{
  "head_dim": 64,
  "hidden_act": "swiglu",
  "qk_norm": true,
  "init": "normal",
  "beta2": 0.98,
  "lr_head": 0.00668,
  "final_lr_fraction": 0.1
}
Each number is 128 + 32 x the weight over its row's rms, rounded and kept within 0 to 255. Layers, rows and columns count from 0. The size above them is the row's rms in percent of the matrix's.

# layer 6 MLP down (transposed), 512x192, rms 0.226, rows 16-50, columns 64-127
size [100 104  97  80  97 102 103 102  97  94  98 102  94  97  99 100 107 104 101  92 107 102 104 100 103  98 101 105  95 105 103  96  97 103 106]
[[115 126  91 158 175 159 173 178  79 182 131 118  93 144 118 172 163 106 115  93 123 156  84  74  41 152 145 108 144 172 128 144 122 143 130 126 154  86 113 192 136 161 141 128  98 127  96 110 129 135  94 153 119 107 125  43 160  94 151 123 127  84  84 124]
 [156 160 159 156 113 133 107 140 105 129 127 117 123 124 140 149 150  95 105  85 121 111 114 111 179  74 130 189 101 126 140 162 133 126  90 124  82 138 102 113  99 117 109  56  96 121 139 137 129 105 127 133 109 141 140 135 115 137 122 100 120 150 162  81]
 [147 188 156 170 140 138  91 119  95 122 192 181 156 147 130 115  62 115 133 138 125 150 149 146 168 148  94 112  91  62 123  20  96 208 177 128 182 112 120  99 137 107 173  97  86 137 172 155 153 156  68  68 171 157 117 112 123  86 190 148 201 115  95 124]
 [166 121 103 127  97 159 150 128 117 102 207 161  66 164 128  97 123 177 136 122  99 123 104 162 124 159 130 156 150 112 136 130 132  88 147 191 142 128 130  82 156 126  84 164  62 116 113  87 102 154  50 128 130 128 146  37  92 107 171 125  97 155  96 130]
 [140  97 170 130 122 154  97 143 132  99 106 139 123 136 144 117 151 168 143  90 157  47 165 154 130 119 108  76 127  78 147  99 107 113 111 157  83  89 159 139 162 156  81 107 131 154 130 169 119 127 105  76  97  81 153 141  55 132 192 145 167 115 120 135]
 [ 80  94  84 210 145 155 105 147  93 113 151 135  74 164 103 157 186  78 138 102 117 115 180 115 124 129 151 112 102 117 100 160  99 121 137  76 142 147 143 141 122 197 193 122 130 103  71 164 126 109  98 146 144 112  79 104 144 131 145 153  79 159 148 127]
 [100 173 195 117 124 194 153 176 141 119 125 175 182 127 144  98 117 116 110  80 116  90 111 109 112 149 201 144 136 147 114  84 122  86 195 120 106 208 144 164 145 157 127 174  93 112 110  97  95 160 116  98 118 127 117 127 118 167 103 120 142 128 116 166]
 [132 122 131 154 137 174 152 120 123 111  78 200 110 129  94 160 142  97 117 146 138 143 148 128 151  93 136 104 114 168 122  73  81 113 117 103 126 148 101 134 113 133  66 117 160 135 128  97 173  92  95 153 160 144  83 109 170 108 152 104 139  79 114  83]
 [ 65 128 112  88  93 152 135 169  99 127 127 118 157 153 126 215 136 158 124  86 200 147 168 152  77 162 136  97 121 130 136 118  98 103 189 111 162 114 178 146  93 159 101 172 112 112  89 114 146 144 130 149 148 115  41  70 116 133 129 158 193 135  65 109]
 [ 88  86 146 130 121 105 102  82 166  78 155 145 108  94  93 170 158 102 143  83  83 106 165 111 186 208  96  96 131 124 150 164  89  78 137 116 102  91 148 157  84 173 105 135 123  84 159 132 153 155 105 144 109 149 159  66 109  84  99 107  94  72  54 133]
 [138 173 133  90 101 167 164 168 109 123 156  25  84 125 138 127 122 171  62  91 134 135  71  81 143 216 119 140  90 133 178 116 161 134 111 139 153 166 136 165  77 132 169 130 133 130 121 126 178 167 151 100 129 148  83 115  89  82  92 161 197  95 102 117]
 [118  95 122 137 159 124 150 159 109 123 179 142 183 131 139 206 134 159  79  89 185 135 113 136 201  88 169 138 135 138  90  90 153 138  88 178 184 155  93  71 143  86 133 116 159 165 151 141  93  84 146  93 162 152 176 146 186 113 161 135 127 193 101 145]
 [ 90 102 138 166 159 136 112 150  55 125 139 137  99 135  91 164 154 120 153 149 141 159  98 163 151  92 119  81 136 109  96  98 143 125 128 110 123 125 122  99 152 132 135  77 100  91 128 132 166  51 111 150 104 115 164  90  97 105 107 129  98  59 150 100]
 [118  86 146  98 115 121 143 103 106 130  94 170  58 135 146 132  86 128 180 110 178  63 147 118 165 154 133 168 166 173 143 117 123 138 188  74 117 116 118 114 101 176 114 177  96 166 119 162  97 188 126 188 116 111 136 169 156 135 199  94 128 138 114  84]
 [137 144  85 115 165 151 143  92  84 100 177 133 144 125 136 118 144  79  75 106  83 108 129  87 144 134 131 189 154 133 133  96 111  95  52 125 132 159 151 166 119 113  68 129 117 124  90  89 152 179 102 137 139  59 168 118 113 130 121  88 145 139 106 146]
 [119 133 113  95 138 121 127 150 205 137 153 144 157  81  91 137 146 148  96 139 153 135 157  77 113 129 131 123 110  89  88 100 173  98 143  92 128 175 143 138 119 177 137 115  99 117 154 117  92 155  92 149 112 103 136 114  85  98  60  74 124 140 123  70]
 [ 96 132 157 130 145 164 129 117 128 172 100 151 118 111 194 126  78 106 123 159 115 114 103  65 139 174 137 132 178 156  90 132  65 120 200  99 115 101 123 143 133 158 119 121 148 212 170 111  94  93 101 114 101 100 153  71 129 171  67 129 125 133 131 135]
 [143 115  69 131  95 169 135  99 116  84 132  99 128 186 171  88 122  69 101  97 119 104 120 123 123 135  75 147 109 152 180 141  79 139 165 133 170 131 136 197  46  87 113  77 116 112 119  98 164  55 137 138 134 173 209  40 125  97 183 108  77 155 162 120]
 [191  91 143  93 138 150  71 198 132 155 122  76 125 137  95 124 103 173  99 150 189 114 125  90 142 144 173 189 151  99 124 100 183 174  76  52  84 122  78 108 138  71 107 143 140 137 141 136 122 173  87 139 121 166  78 145 125 108  84 120 183 142 104 142]
 [164 104 162 145  45 144 143 224 109 142 151 162 160 124 129 147 167 162 136  85 168 125 136 116  89 105 132 114 184 149 138 136 129 138 155 107 135 179 180  92 149 159 160  95 117 125 102 163 147  90  92  99 128 109 107  92 135  92 148 182 104 152 108 122]
 [104 137 116 132  88 130 116 119 132 118 144 175 143 118 126 138 140 143 168 208 119 143  92 110 130 108  77 135 112 198 114 202 168 110 141 111 144 150 133 125 150 142 113 185 136 128  56 122 172 157 174  90 156 112  86 139 147  54 111 124 113 159  61  67]
 [125 232 105  92 127 130 137  74 126 115 174 152 133 114 151 152 115  69 121  59 124 141 129 214 160 147 158 173 107 159 133 129 118 123 134 132 198 125 117 126 179 154 124  43 106 123 210 114 114 123 115 144 124 108  97 117  85 129 126 113 123 151  75  80]
 [165 165 129 168 145  61 115 173 133 125 115 113  77 132 118  88 153 109 133 172 165 109 123  90 135 130 204  92 132 117 102 118 136  76 121 134 151 117 116 146 130 212 139 146 100 138  81  78 127 192  82 108 104 102 209 136 153  99 160 114  97 168 162 135]
 [126 123 173 134 164  98  75 122 119 130 149 143 108  49 106 122 125 119 125  89 109 167 103 142  82 107  89 155 172  83 140 106 177  71 140 122 148 206 155 120 191 157 164 142 192  88 132 178 167 127 126 162 117 148 143 120 123 157 119 136 122 105 104 179]
 [129 153  89 157  94 117 154 143 142 186 137  78 115 184 113 104 115 123 105 151 137 156  96 128  88 169  80 154 109  73 150 137 151 153 156 138  81 116 132 119 149  92 139  97  97 171 137 127 133 101 140 186  94  84 124 207 139 150 136 108 161 134 116 130]
 [ 78  83 168 176 117 116 184  89 112 142  95  77  93 189  94 142 122  87 116 107 121 133 135 138 135 166 132  84 214 133 179 132 107 173 145 115 136 175 115 123  82 125 117 135 101 119 173 100 133 112 123 165 148 141 157 177 118 120 122 187 119 108 158  94]
 [137  79 111 152 131 174 125 109 154 159 175 122 126 145 143  53 190 114 178 104  90 192 130 149  89 139 164 103  80 126 167 117 139 195 108 128 109 132 100 111 142 127 162 139 140 152 134  36  84 132 144 150  53 125 156 130  60 188 175 126  91 117 134 132]
 [128  93 103 142 138 158 103 169  94 129 177 159 105 172  68 189 123 170 166 115 128 160 135 126 121 156  71  53 121 119 141 207 135  98 119 115 108 119 178  75 140 136 139 137 160 107  88 153  90 101 150 109 118 171 120 116  97 160 140 146 174  33 104  35]
 [156 113 127 196 155 122  86 140 143 152 157 193 118 127  59 163 121 206  88 130  99 130  76 144 113 150 139 125 121 160 108 150 113 112  80 131 135 125 145 103 111 133 135 125  89  87 151 135 173 152  73 118 121 146 112 117 154  96  93 162 120  91 161 144]
 [144 115 164 100 156 135 153 115  93 124 107 144 129  98  82 127 127 121 157 147 135 155 166 177 141 123 147 149 109 185  91 152 170 141  85 126  91 113  79 144 119 161 164 153 133 102 203  82 148 133 146 102  73 137 205  97  84  99  67 139 157 116 110  76]
 [160 134 144 132 136 138 142  68  41 172 105 194 158 171 157 140 115 154 149 142 207 132  99 153 112 114 199 139 124 166 146 159 108 116 186 181 116 140 160 159  90 155 123 139 111 141 105 155 142 118 140 145 132  65 115 101 102 104 150 112  87 167  72 105]
 [ 90 169 120 128 120  83 122 105 131 131 103 130 183  87  92 122 144 183 170  78 149 160  85  80 150 161 112 158 168 107 129 148 153 117 170 163 126  44 137 101 112  84 143  91 172 159 175 120 143 168 136 145  87 161 188 151 209 110 112 141 192 107 110  74]
 [130 141  99 138 173 145 179 131 126  94  77 115 138 175 100 131 159 192  79 129 129 149 143 102 166  62 130 106 128  81 132 117  96 196 172 119 165 127  80 119 107 154 130 143 147 122 118 184  96 106  73 152 182 112  64 124 154 129  90 178 179 112 119 117]
 [135  72 126 132  93 173  76 153 155  56 135 109 183 131 112  99 112 152  86 143 136 169 134 163  72 150 100 162 177 166 132 129 141 172 146 127 231 110 137 191 138 138 155  89 144 112 100 152  76  94 125 139 106 131 156  57 129 110 168  98 112 135 135  89]
 [155 141 129  96 187 123 138 144 156  89 169  98 108 111 113  90 155 108 177 122 159 105 101  93  96  66 103 160 160 117 139 132 111 138 152  69 156 128  90 116 154 133 142  46 137 169  74 141 107 127 163 130 129 119 156 123 141  97 112 131 147 148 212  96]]
# layer 6 MLP gate, 512x192, rms 0.27, rows 17-51, columns 64-127
size [ 97 104  97 100  99  95 106 103 102 101  88 115 102 102 101 103 109  98  99 101  88 100 105 103  92 100 101  97  98 104 104  96  96 108 108]
[[ 72 110 145 109 163 110  86 108 104 113 134 107 142 123 159  99  90 118 155 101 128 116 142 115 184 143 168  94 153 114 117 217  48 126 166  68 130 133 146 143 117  95 124  94 140 163 146 134 113 118 140 146 139 143 109  87 140 155 184  86  64 142 127 205]
 [142  88 131  79 156  97 166  94 153 135 131 186 171 181 126 122 211 153 114 173 164 111 123 122 208 177 174 105  86 123 124 141 101 112  94 119 101 101 111 119 126 127 125 154  74  96 105 105 148  92 136  99 163 151 111 140 128 155 138 103  65  83 146 127]
 [186 101 144 151 119 166 131 181 141 110 112 148 141 186 162  92 108 152  72 157 109 106 148 189 114 132  94 207 111 155 158  72 187  82  93 146 113 141 125  97 143  80 156 146  85 112 180  98 142  82 115 146 151 122  90 100 106 140 163  94  66 141 179 193]
 [118 104 122 143 170 189 118 163 165 101  74 152 134  85 146 146 186 109 102  62 116 117 150 141 173 153 161 188  99 124 155  99 119 131 124  80 149 128 165 140 115 181 131 112 109  49 112 127 126 105 111 153 149 139 148 175 116  85 178 127  86  88 165 183]
 [124  92 107 135 148 184 105 164 156 101 127  78 222  96 126 130 136 135 174 132 125 126 154 166 152 135 103 139 131  74 194 118 179 110 112 140  87 134 149 172  99  93 118  93 116 135 133 111 101 148 127  86 195 126 164 166 139  96 140 159  96 120 180 102]
 [100  53 159 130 141 137 120 192 117 191  86 129 105 153 115  79 113 123 122 124 152 134 156 111 126  90 150 114 165  77 134 111 173 167  99 147  33  76 106 149  20 157  60  58 160 181 156 136  88  84 143  89 135  84  92 154 147 128 143 133 164  70 110  91]
 [108  94 114 122 111 152  99  85  83 183 159 132  71 130 135 104 133 139 221 127  74 157 130 121 189 162 141 145 110 100 102  82 121 134  77 159  56 161 116 128 140 122 144 120  82 175 179 166 171 132 147 150 190  98  79 161 144 106 129 133 127 130 108  95]
 [111 138  83 103  79 137 131 116 139 180  75 132 136 161 156 110 164 138 115  94 123 108 138  88  79 127  87  91 133 134 129 162 148 190 154  94 135 128 195 106 136 159 117 170 110 141 103 156 123 127 150  86 106 114 135 153 133  65 104 140 128 132 108 114]
 [151  83  92 157  83 112 119 100 184 108 173  75 114 164  66 172 179 106 177 198 132 156 101 131 114 113  98 148 104 172  88 112 198 185  75 144 204 115 108 174 158 113 114 150 124 145 126 144 133 123  94 213  94 106 124 162 127 175 112 159 143 141 157 120]
 [152 106 151 191  60 116 141 172 138 109  91 130  44 116 126 156 133 145 147 102 113 173 164 162 180 151 108 119 144  39 100 107 120  92 145 164 112  73 127 132  78 142  95 153 142 115 138  94 104 138 199 139 114  66 133 169 174  94 103  88 148 128  99 138]
 [142 102  97 176 139 150 130 145 121 155 148 143 131 193 127 120  99 135 147 106 183 193 155 118  75 108 124 157 109 103 163 142  99 167 108 125 141  76 141 108  87  56 120 182  64  89 142  75 117 157 125 104  76 163 149 114 114 143 117 136 182 119  98 113]
 [109 117 121 112 126 128 124 127 127  84 110 128  76 120 149 111 162 111  70 140 131 136 123  42 121  93 150 167  91 128 105 127 124 114 143 132 129 105 118 112  68 124 170 128 114 117 152  73 157  93 159 152  77 135 135 133 117 118 127 175 192 167 112 105]
 [103 191 115 100 115 127 130 138 109 167 111 219 182 154 115  82 104 121 146 147 103 188 131 108 108  57 176 118 203 104 108  95 112 112 169 155 111 116 188 106  82  27 121 124  83 133 115 158  89 114  88  87 135 137 165 132 119 110  99  89  82 121 142 130]
 [151 118 179  63  97 164 183 125 165 159 156 129  74 140 141 131 159  67 145 172 104 110 109  90 146  81 159 146 145  95 139 101  84 126 117 138 134 170 131 122 207 115  98 153 135 173 136 182 105  91 190 131 139 102  85 136  71  98 183  96 181  56 117  93]
 [126 152 110 157 168 152 169  94 147 132 183 134 110 135 129 116 114 134 136 142 159 148  76 155  87 169 136 128 166 165 117 162 156 143 114 133 119 197 132 126  89 151 128 174 139 178 154  88 151 164 108 116 154 105 150 113  96 147 121 190 102 167 116 175]
 [138 123 144 197 136 153 131  94  84 137 138 121 145 174 186 137  80 156  58 130  96 158 104 147 142 178 184 149 118 221 141 148 151 134 130 135  85 119  75 119  82  89 159 144 133 106 192 134  98 135 162 174 153 113 118 141 149  90 115 145 139 122 120 148]
 [145 120  85  93 119 109  87 169  70 144 160  82  50 157 164  85 152  87 116 116  93 151 110 107 117 173 127 123  92 152 135  80  99 155 121 146 121 165 130 166 106 150 119 173  63 134 133 128 177  77 143 103 153 126 100 114 127  75 100 118 128  95 137 128]
 [174 153  95  77 116 159  91  88 160 121 172 130 116 123  84 125 149 122 126 128 125 117 142 116 152 170  99 112  79 119 121 122 110 157 132 184 113 111 170 110 129 152 159 127  95  83 135 197 109  89 124 138 110 163 176 125  86 179 124  88 115 137 179 118]
 [103 129 101  62 118 120  81  78 155  81  78 112 157 155 188  99 120 123 137 120 136 148 112 167 112 165 140 109 128 137 200 121  87 131 142 212 143 122 119 100 116 159 165 108 159 113 149 108 135 108 198 119 109 119  87 152 189  79 146  60 149 134  73 127]
 [138 120  66 139  69 138 158  93  93  87 125 147 113 133 119  75 208 109 109 165 127 104 163 165 160 106 117  96 120 115 116 170 179 117 124 126 139  96 125 101  95 123 155 115  85 125 123 153 180 104 136 120 116  96 170 158 124  95 179 181 144 116 122 179]
 [132 150 120  73 151 147 129 135 119 178 179 132 114  84 129 137 151  98 137 161 141 102 148 108 134 138 101  78 131 149 140 172 110 110 165 174 153 118 110 136 107 156 197 150 163 147 132 138 121  94 121 105 130  88 166 174 102 112  82 176 139 170 116 168]
 [135 102  77 104 127 151 138 115  92 144 124 153 130 162  53  57 130  61 152  84 160 156 162 136 138 116 106 123  81 105 147 131 100 147 153  52 142  67 129 145 140 134 149 155 147 104 189 174 158 158 163 133 104 123 106 123 140 139 154 182  91 165 134 226]
 [190 132 133 129 110  89 124 138 144 156 126 153 195 138 106 122 137 124  74 181 127 149  93 103 150  98 101 117  71 129 159 154  88 159 130 147 136 164 136 105 161 138  96 158 189 125 140 122  92 162 159 121 141 211 161 153 138 167 139 108 107  73  66 125]
 [114 143 110 139 135 120 154  81 205 185 131 141 156 203  80 146 104 171 124 101 112 108  99 144 166  86 101  94 101 127 121  89  95 189 113  92 118 121  82 114  66 128 146 137 122 105 169 133 119 100 132 144 140 196 124 101 168 137 115 209 153 117  92 126]
 [ 59 136 124 152  79 122 121 124 147 112 182 117 184  53 118 139 199 132  82 106 161 150 100 125 134 143 120 113 152 129  65  84 138 121 190 176 184 107 126 121 128 147 110 131 134 110 132 204  70 115 112  86 125 102 121 116 109 126 141 120 158 160 120 128]
 [118  83 135 126 118 129 179 125 110  83 147 156 120 136 127 161  57 141 118 155 179 125 156  75 147 116  85 127 111  96 126 156 106 128 100 138 143 141  90  88 148 111 101  75 118 160  94 104 177  86  73  92 124 164 103 111 106 150 190 105 127 157  91 159]
 [120 114  83  79 161 161 138  64  95 167  88 116  39 207 139 107 174 132 109 154 164 130 108  92 201  92 119  62 205 184 120 167 147 131 161 111 116 115 138  98 142 172 177  36 155 150 105 180 147 119 139 117 125 107 110 121 113 154 123 119 157 115  76 151]
 [182 109 148 124 131 182 155  61 146 198  98 126 123 117 152  82 146 151  83 136 127 136 132 171 175 117 121 146 181  98 144 129 119 130  92 116 117 128 138  74 155 157  80  99  91  77 101 133 117  84  96 126 111 145 115 126 119 136 127 102 129 116 138 115]
 [120 114 175 160 151  88 149 121 171 162 123 175  88  96 114 166 153 126 109 208 126 150 143 194 128 175 126 164 140 120 127 101  86 130 107  98 126 112 128 117 137 116 126 109 157 157 134  72 105  92 117 164 175 140 116 138 157  86 187 134 136 130 130 166]
 [142  37 160 185 120 137 120 108 170 149 147  15 107 142 175  94 137  86  80 102 153 115 134  92 150 175 195 139 163 144  86 131 102 117 141 103 145 138  77 172 101  99 138 145 140 176 110  92  90 133  59 150 103 124 145 173 130 130 137 142 117 109 155 105]
 [158 138 162 101 160  81 159 103 185 150  89 100 163  70 121  98 155 149 142 128 143 118 139 122 136 119 106 105 187 165 141 113 130 151 132 185 166 119  98 104  62 118 123  82 127 103  92 135  55 101 120 117 148 114 113 126 157 136 105  47 168 225 171  81]
 [ 97 162  89 161 154 188 121 138 130 142 104  90 147 147 143 175 171 148  94 114  78 171 114 122 108 122 154 113 148 189  97 146 115 131 216 183 126 118 109 145 138 139 118  91 168 149 155 141 124 140 129 141 121 197  92 119 136 129 138 153 163 112  70 135]
 [141 164 102 133  92  92 163 211 140  97  94 174 115 102 129 131  86  86  87 133 154  86 145 134 182 125 168 143 147 156 153  78 147 116 133 127 183 137 162 153  90 140  87 102 114 108 105 193 134 105 125 127 139  92 183 131  14  73 118 125  87  70 131 133]
 [120 168  86 136 151  94 144 131 124 141 144 122 131  86 141  89 178 101 176  69 182 201 176 119 107 119 155 174 123 136  52 150  90 141 145  92 162  98 103 121 106 157 146 125  67 142 120 121 123 105 181  76 154 134 110  87 130 146 157  96 167 164 154 211]
 [133 159 176 115 109 162 202  65  97 182 114 163 111 188 115  96 105 138 190 116 146  90 107 208 138 129 136 110 137 138 115 118 106 161 125 132 142  76 150 156 132 128  90  93 105 112  96  91 186 101 149 149 171  69 149 113 167 108 188 144 152 100  79 168]]
# layer 6 MLP up, 512x192, rms 0.276, rows 17-51, columns 64-127
size [100  95  94  94 103 104 101  96 102  95  94 110 100  92 106 109 105 102  91  98  93 102 100 101 100  95 101  98  91 103 107 100 101 105 105]
[[ 60  80  93 155 116 141 102 151 159 142 140 121 176 101 129 128 141 113 139  92 177 159 132 101 140 133 115 143  99 107 172 135 143 150 115 199 201  89 175 124 144 143 195 123 152  85  73 141 124 183 124 143 172 149 126 126  98 117 153  79 134 109 156 172]
 [119  96  66  75  97 124 154 111 115 107 109  85 111 166 121 135  85 142 130 178 145 109 112  87 187 136 135 148 138 123 173 128 132 153 120 178 112 113 154 146 139 151 135 133 150 136 157  55 212 174  97  93 132  84 132 151 229 106 116 103 106 122  93 107]
 [161 172 154 128  90 140 146 136  81 164 119  79 168 120 156  91 148 131 115 125 172 173 120  51 175 118 100 124 108 135 161 110 131 174 150 165  91  98 135 116 123  70  94 151 221 139 144 114 116 121 219  89 121  99 111 132  96  62 134 189 106 109 124 100]
 [152 114 100 133 227 188  96 111 159 112 146 165 154  68 118 112 132 152 103 168  94 159  95  82 195 151 135 166  94 104 165 119  81  74 135 178 119 157 105 108 178 131 139  81 100  75 187 129  90 152 128  98 139 150  88 119 107 156 166  87 121  69 117 128]
 [113  98 103 147  81 144 119 145 136 145 183  97 117 119 160 190 137 118 136 130 118 149 102  86 122 153 196  84 143 159 170 102 159 168 117 221 129 134 103 136 147 117 127  89 174 210 118 128 165 147 117 135 187 182 112 171 111 127 123  65 147  88  59 158]
 [ 85 138 109 107 106 112  80 168 120 109  74  79 173 116  79 122 143  73 149 198 150  92 138 121 103 183 134 136 115 127 105  68 126 157 113 121 123 131 146 113 125 114 119 120 139 108 117 150 110  95 115 130  79 158 156 131  79 159 146 134 144  79 124 124]
 [161 145 238 111  79 106  98 129 139 116  86 108 118 103 187 112 132 116  96 160 177 175  82 169 185  78 114 118 124 123 147 192 135  79 132 133 179  95 178 116 111 110 117 105 100 127 117 184 150 105 145 155 124 168 148 171 117 113 137 124  69  89 121 163]
 [116 125 161 164 108  96  80 137 132  61  90  73 160 152 151  65 135 103 170  98 136 130 137  85 134 153 151 101 113 160 144 207 114 129 125 117  89 169  99 107  85 156 138 100  90  71  77 167  79 151 141 125  88 136 165 177 149 113 125 117 152 135  73 117]
 [175 134 134  79 173 118 132 163 121 160  93  91 143 157 144 136 154 129 162 152 143 135 114  68  22  94 144 107  94 103  82 139 144 144 147 175 173 163 139  95 140  74 156 144 119 102 123 150 118  91 133  68 177 155 135  79 109 168 161 133 153 171 163 109]
 [137 107 104 153 130  92 155 127 176 172 134 125 137 136 149 123 146 129 203  88 148 132 183 115 192  96 148 141 107 151  94  89 132 118 127  65 154 153 152 116  91 106 146  88 102 160 108 123 165  79 150 191 135  76 125 146 157 153 164 121 102 129 125 130]
 [ 96 110 135 108 137  96 103  81  85 134 112 117  63 122 129 113 145 140  66 149 138  48 138 106 198 111  91 114  82 113 124 142 154 188 137 124 106  88 142 168 143 149 175 113 145  85 133 155  78 151 134 129 146 142 110 160 153 160 123 164 120 187  93 125]
 [104 130 112  96 112 140 138 167 195 126 140  45 180 112 131 126 191 171 149 199 127 144  91 115  76 124 108 179 122  95 140 144 133  77 120 147 157 147 117 137 117 122 134 157 152 109 137 178 128 116 119 179  53 171  74 156 109 190 104 115 153 118 149 171]
 [ 92 139 162 131 127  72 120 153 114  71 128 113  90  81 163 119 173  99 116 113  65 119  91 171  97 110  92 107 136  76  80 170 122 163  78 121 133  83 112  96 124 158  80 184 135 150 139 134  69 101 143 175 178 118 155 114  76  98 146 145 131  93 129 133]
 [ 36 154 133  71 110 117  56 134 142 120 136 131 153 150 120 144 105 158 116 138 201 170 141 197  76 131 116  97 148 135  95 151 164 135 154 121 131 118 117  74  93 114 156  79 144 134 144  69 128 139 179 123 153 119 128  83 156 150 136 204  69 161 164 170]
 [160  98 112 147 125 151 139 126  76 123 163  46 100  93 101 115 142  82 202 135 174 185 126 191 168 153  24  95 135 130  69 150 165 118  45 123 139 191 101 119 129 130 102 164  82  81 144  83 133  86 109  84 143 183 106  98 137 145 103 114 121  99 120  90]
 [104 136 160 124 117 152  87 132 138 145 123  60  93 151 108 149  79 110 160 143 131  40 143 137 176 164 106 123 113 181  84 158 156  66 104 100 149 164 143 163 142 156  25 174 179 146 106 168 180 140 154 138  40 155 168 171 150 103 139 124  77  99 146 141]
 [196 109  88  84 110 109 108  97 141 127 142 139 134 137 189 106  47 136 157 157 172 156 107 130  91 146 171 106 153 124 123 167 148 143 189 197  99  93  95 138 140 106  93 146 116 162 114 103 117 123 128 115 166 142  90 124 117  91 147 114 123  86  42 165]
 [ 79  83 132 124 100 132 130 154 118 115 104  99 151 127 112  36 129 128 155 152 163 162  61 105  90 118 114 122 114 137 124 233 125 151 139 139  92 187 113 185 153 123 166 135  94 146 125 118 123 141 136 170 121  92 143 135 132  97 111 147 131  98 143 132]
 [131 112 143 163 118 153 161 116 121 153 103 103 147 102  82  81  86 104 126 105 137 124 126 148 139 130  97 127 160  92 148  98 162 201  76 179 179 162 183 140 133 124 101 136 149  88 127  99  79  99  98 136 134  80 118  73 157 126 156  93 186 152  86  78]
 [ 86 109 130 175 127 114 125 135 119 200 132 140 228 131 139  65  91  99 165 125 125 115 137 115 162 175 104 147  86 165 118 115 134 147 121  78  92 110 163 102 108 117 129 114  82 137 116 161  64 164 116  81 134  49 152 145 196 159 119  69  92  87  97  88]
 [ 97 113  85 135 123 161 116  84 108 229 126 129 134 128 103  88 193 123 136  69 191 134 138  99  96 144 133 159 133 125 117 160 127  95 115 128  97 159 130 112 140  85 139 132 156 122 173 125 119 143 132 188 130 182 103 117  93 118  85 147  95 147 128  94]
 [ 81  94  78  87 149  83 115 115 142 129 134 125 110  93 224  91 136 100 133 160 121 134 145 136 100  96 156 123 135 190 155 107  97 185 186 166 163 160 178 117  85 132 141 133 126 103 111 102 139 148 136 103 103 169 118 108 123 116  54  70 117 100 161 121]
 [145  95 186 132 126 139  64 197 170 133 134 129  70 104 118  68 124  74 154 163 178 139 146 144  85 116 145 119  74  58 175 112 121  96 148 198 125 123 110  78  98 145 120 105 212 169 149 108 140 141 166 102 192 147 166 125 102 105 111 171 150 114  85 115]
 [ 88 118  98 134 152 117 178 155 112 138 143 160 135 122  80 120 107 135 138  89 104 152 157 146 161 130  93 147 185  97 138 176 108 138 201 122 150 170 143 105 135  93 162 175 129  98 173 157 144 131 100 124 154 125 119 191 104 100 129 185 113  90 111 131]
 [168 104 117 142 203 153 111 164 107 134 172 120  77 104 122 124 148 130 136 146 111  91 107 113 190 146 143  57 127 138 152 155 101 126  64 138 128 173 107  94 142 159 143 148 153 117 189 126 139 143 165 185 166 120 144 113 107 125  50 103 210  73  84 131]
 [ 98 143 118 110  99 162  88 124 151 129 117 138 195  84 165 154 138 135 126 110  63 121 110 129  56 126 102 137 133 142 134  99  94 159 117 112  75 137 130 178  57 121 196 124 116  97 135 125 123 123 124 140 107  91 186 120  77  99 146 171 114 134  79  78]
 [ 90 206  88 131  72 122 125 140 129 142  93 149  37 122 150  92  80 117  98 159  68 128 143 155  66 137 159 171 161 134 154 142 126  27 111 136 151 113 133 125 133 132 170 130 125 119  97 110  79 142 141 136 133 108 136 184 158 125 152 109 137 151 141 142]
 [109 178 108 148 145  89 140 192 163 159 118 114 121 111 135  90 147 121 105 128 153  74 121 165 121 121 154  67 128 131 163 198 157 130  95 148 143 116 139 138 121 120 163  67 165 160 122 150  92 163  91  87 139  62 138 181  86  87 177 147 144 135 135 138]
 [106 130 162  93 158 117 156 125 151 167 199 151 114 133  70 179  90 172 144 179  97 177 149 162 176 114 121 193 142 134 184 123 108 154 128  92 105 134 158 133 110 182 131 149 131 184  88 160 139 123 131 189 105 106 128 167  80  90 135 144 169 118  95 103]
 [183 137 108  83 109 134 130  94 142 101 129 119 196 149 150  86 126 142 108 106  99  64 125 151 125 167  78 115  50 109 106 156 159 120 124 175 121 133 108 134 137 133 112  48 101 148 104 140  98 116 173  87 149 179 127 163 109 162  79  70 145 180 150 117]
 [108 138 153 116 117  91 113 104 174 159 105 146 125 143 176 125 141 149 103 112 148 106 127 109  90 108  64 124 144 156 119 114 159 112  71 141 150 161 111  80 178 118 176 168 131  64 153 127 100  94  95 153 224 177  79 172 123 150 120 111 125 169  46 184]
 [165 117 154 156 127 111 152 109  70 117  90 108 142 100 111 115 134  95 129 127 149 104 153 131 115 103 163 123 131 141 153  96 141  84  92 115  74 143 119 133 148 129 160  72 127  90 147 138 121 138 106 143 123  54 113 191 133  92 202 137 113 109 153 101]
 [181  73 135  97 189 188 105  72 118 151  62 149 178  84 123 157 113 143 154  77 118 146  85 108 136 114 149 174  90 103  88 109  60 120 178 148 130 113 127 155 134 150  95 116 140 132 132 123  99 144 137 115 143 154 128 160 122 106 178 159  96  93 172 137]
 [155 110 129 110  92 128  87  92 122  96  97 131 176 118 161 114 109 131 122  81 141 133 143 126 131 163 162  97  73 149 113 180 128  47 132  86 184  61 118 150 101 121 168 118 105 152 126 131 168  93 156 130 124 127 109 150 125 149 152 131 105 136 141 116]
 [123  96 137 123 132 160  52 126 131 144 114 130 174  78  71 119 124 174 125 182  97 164 174 130 142 128 120 137 127 128 132 114 206  89 100 151 151 129 131 130 102  87 184 225  81 144 137 136 110 154 184 123 143 123 161 123 142 143 123 142 105 108 183 121]]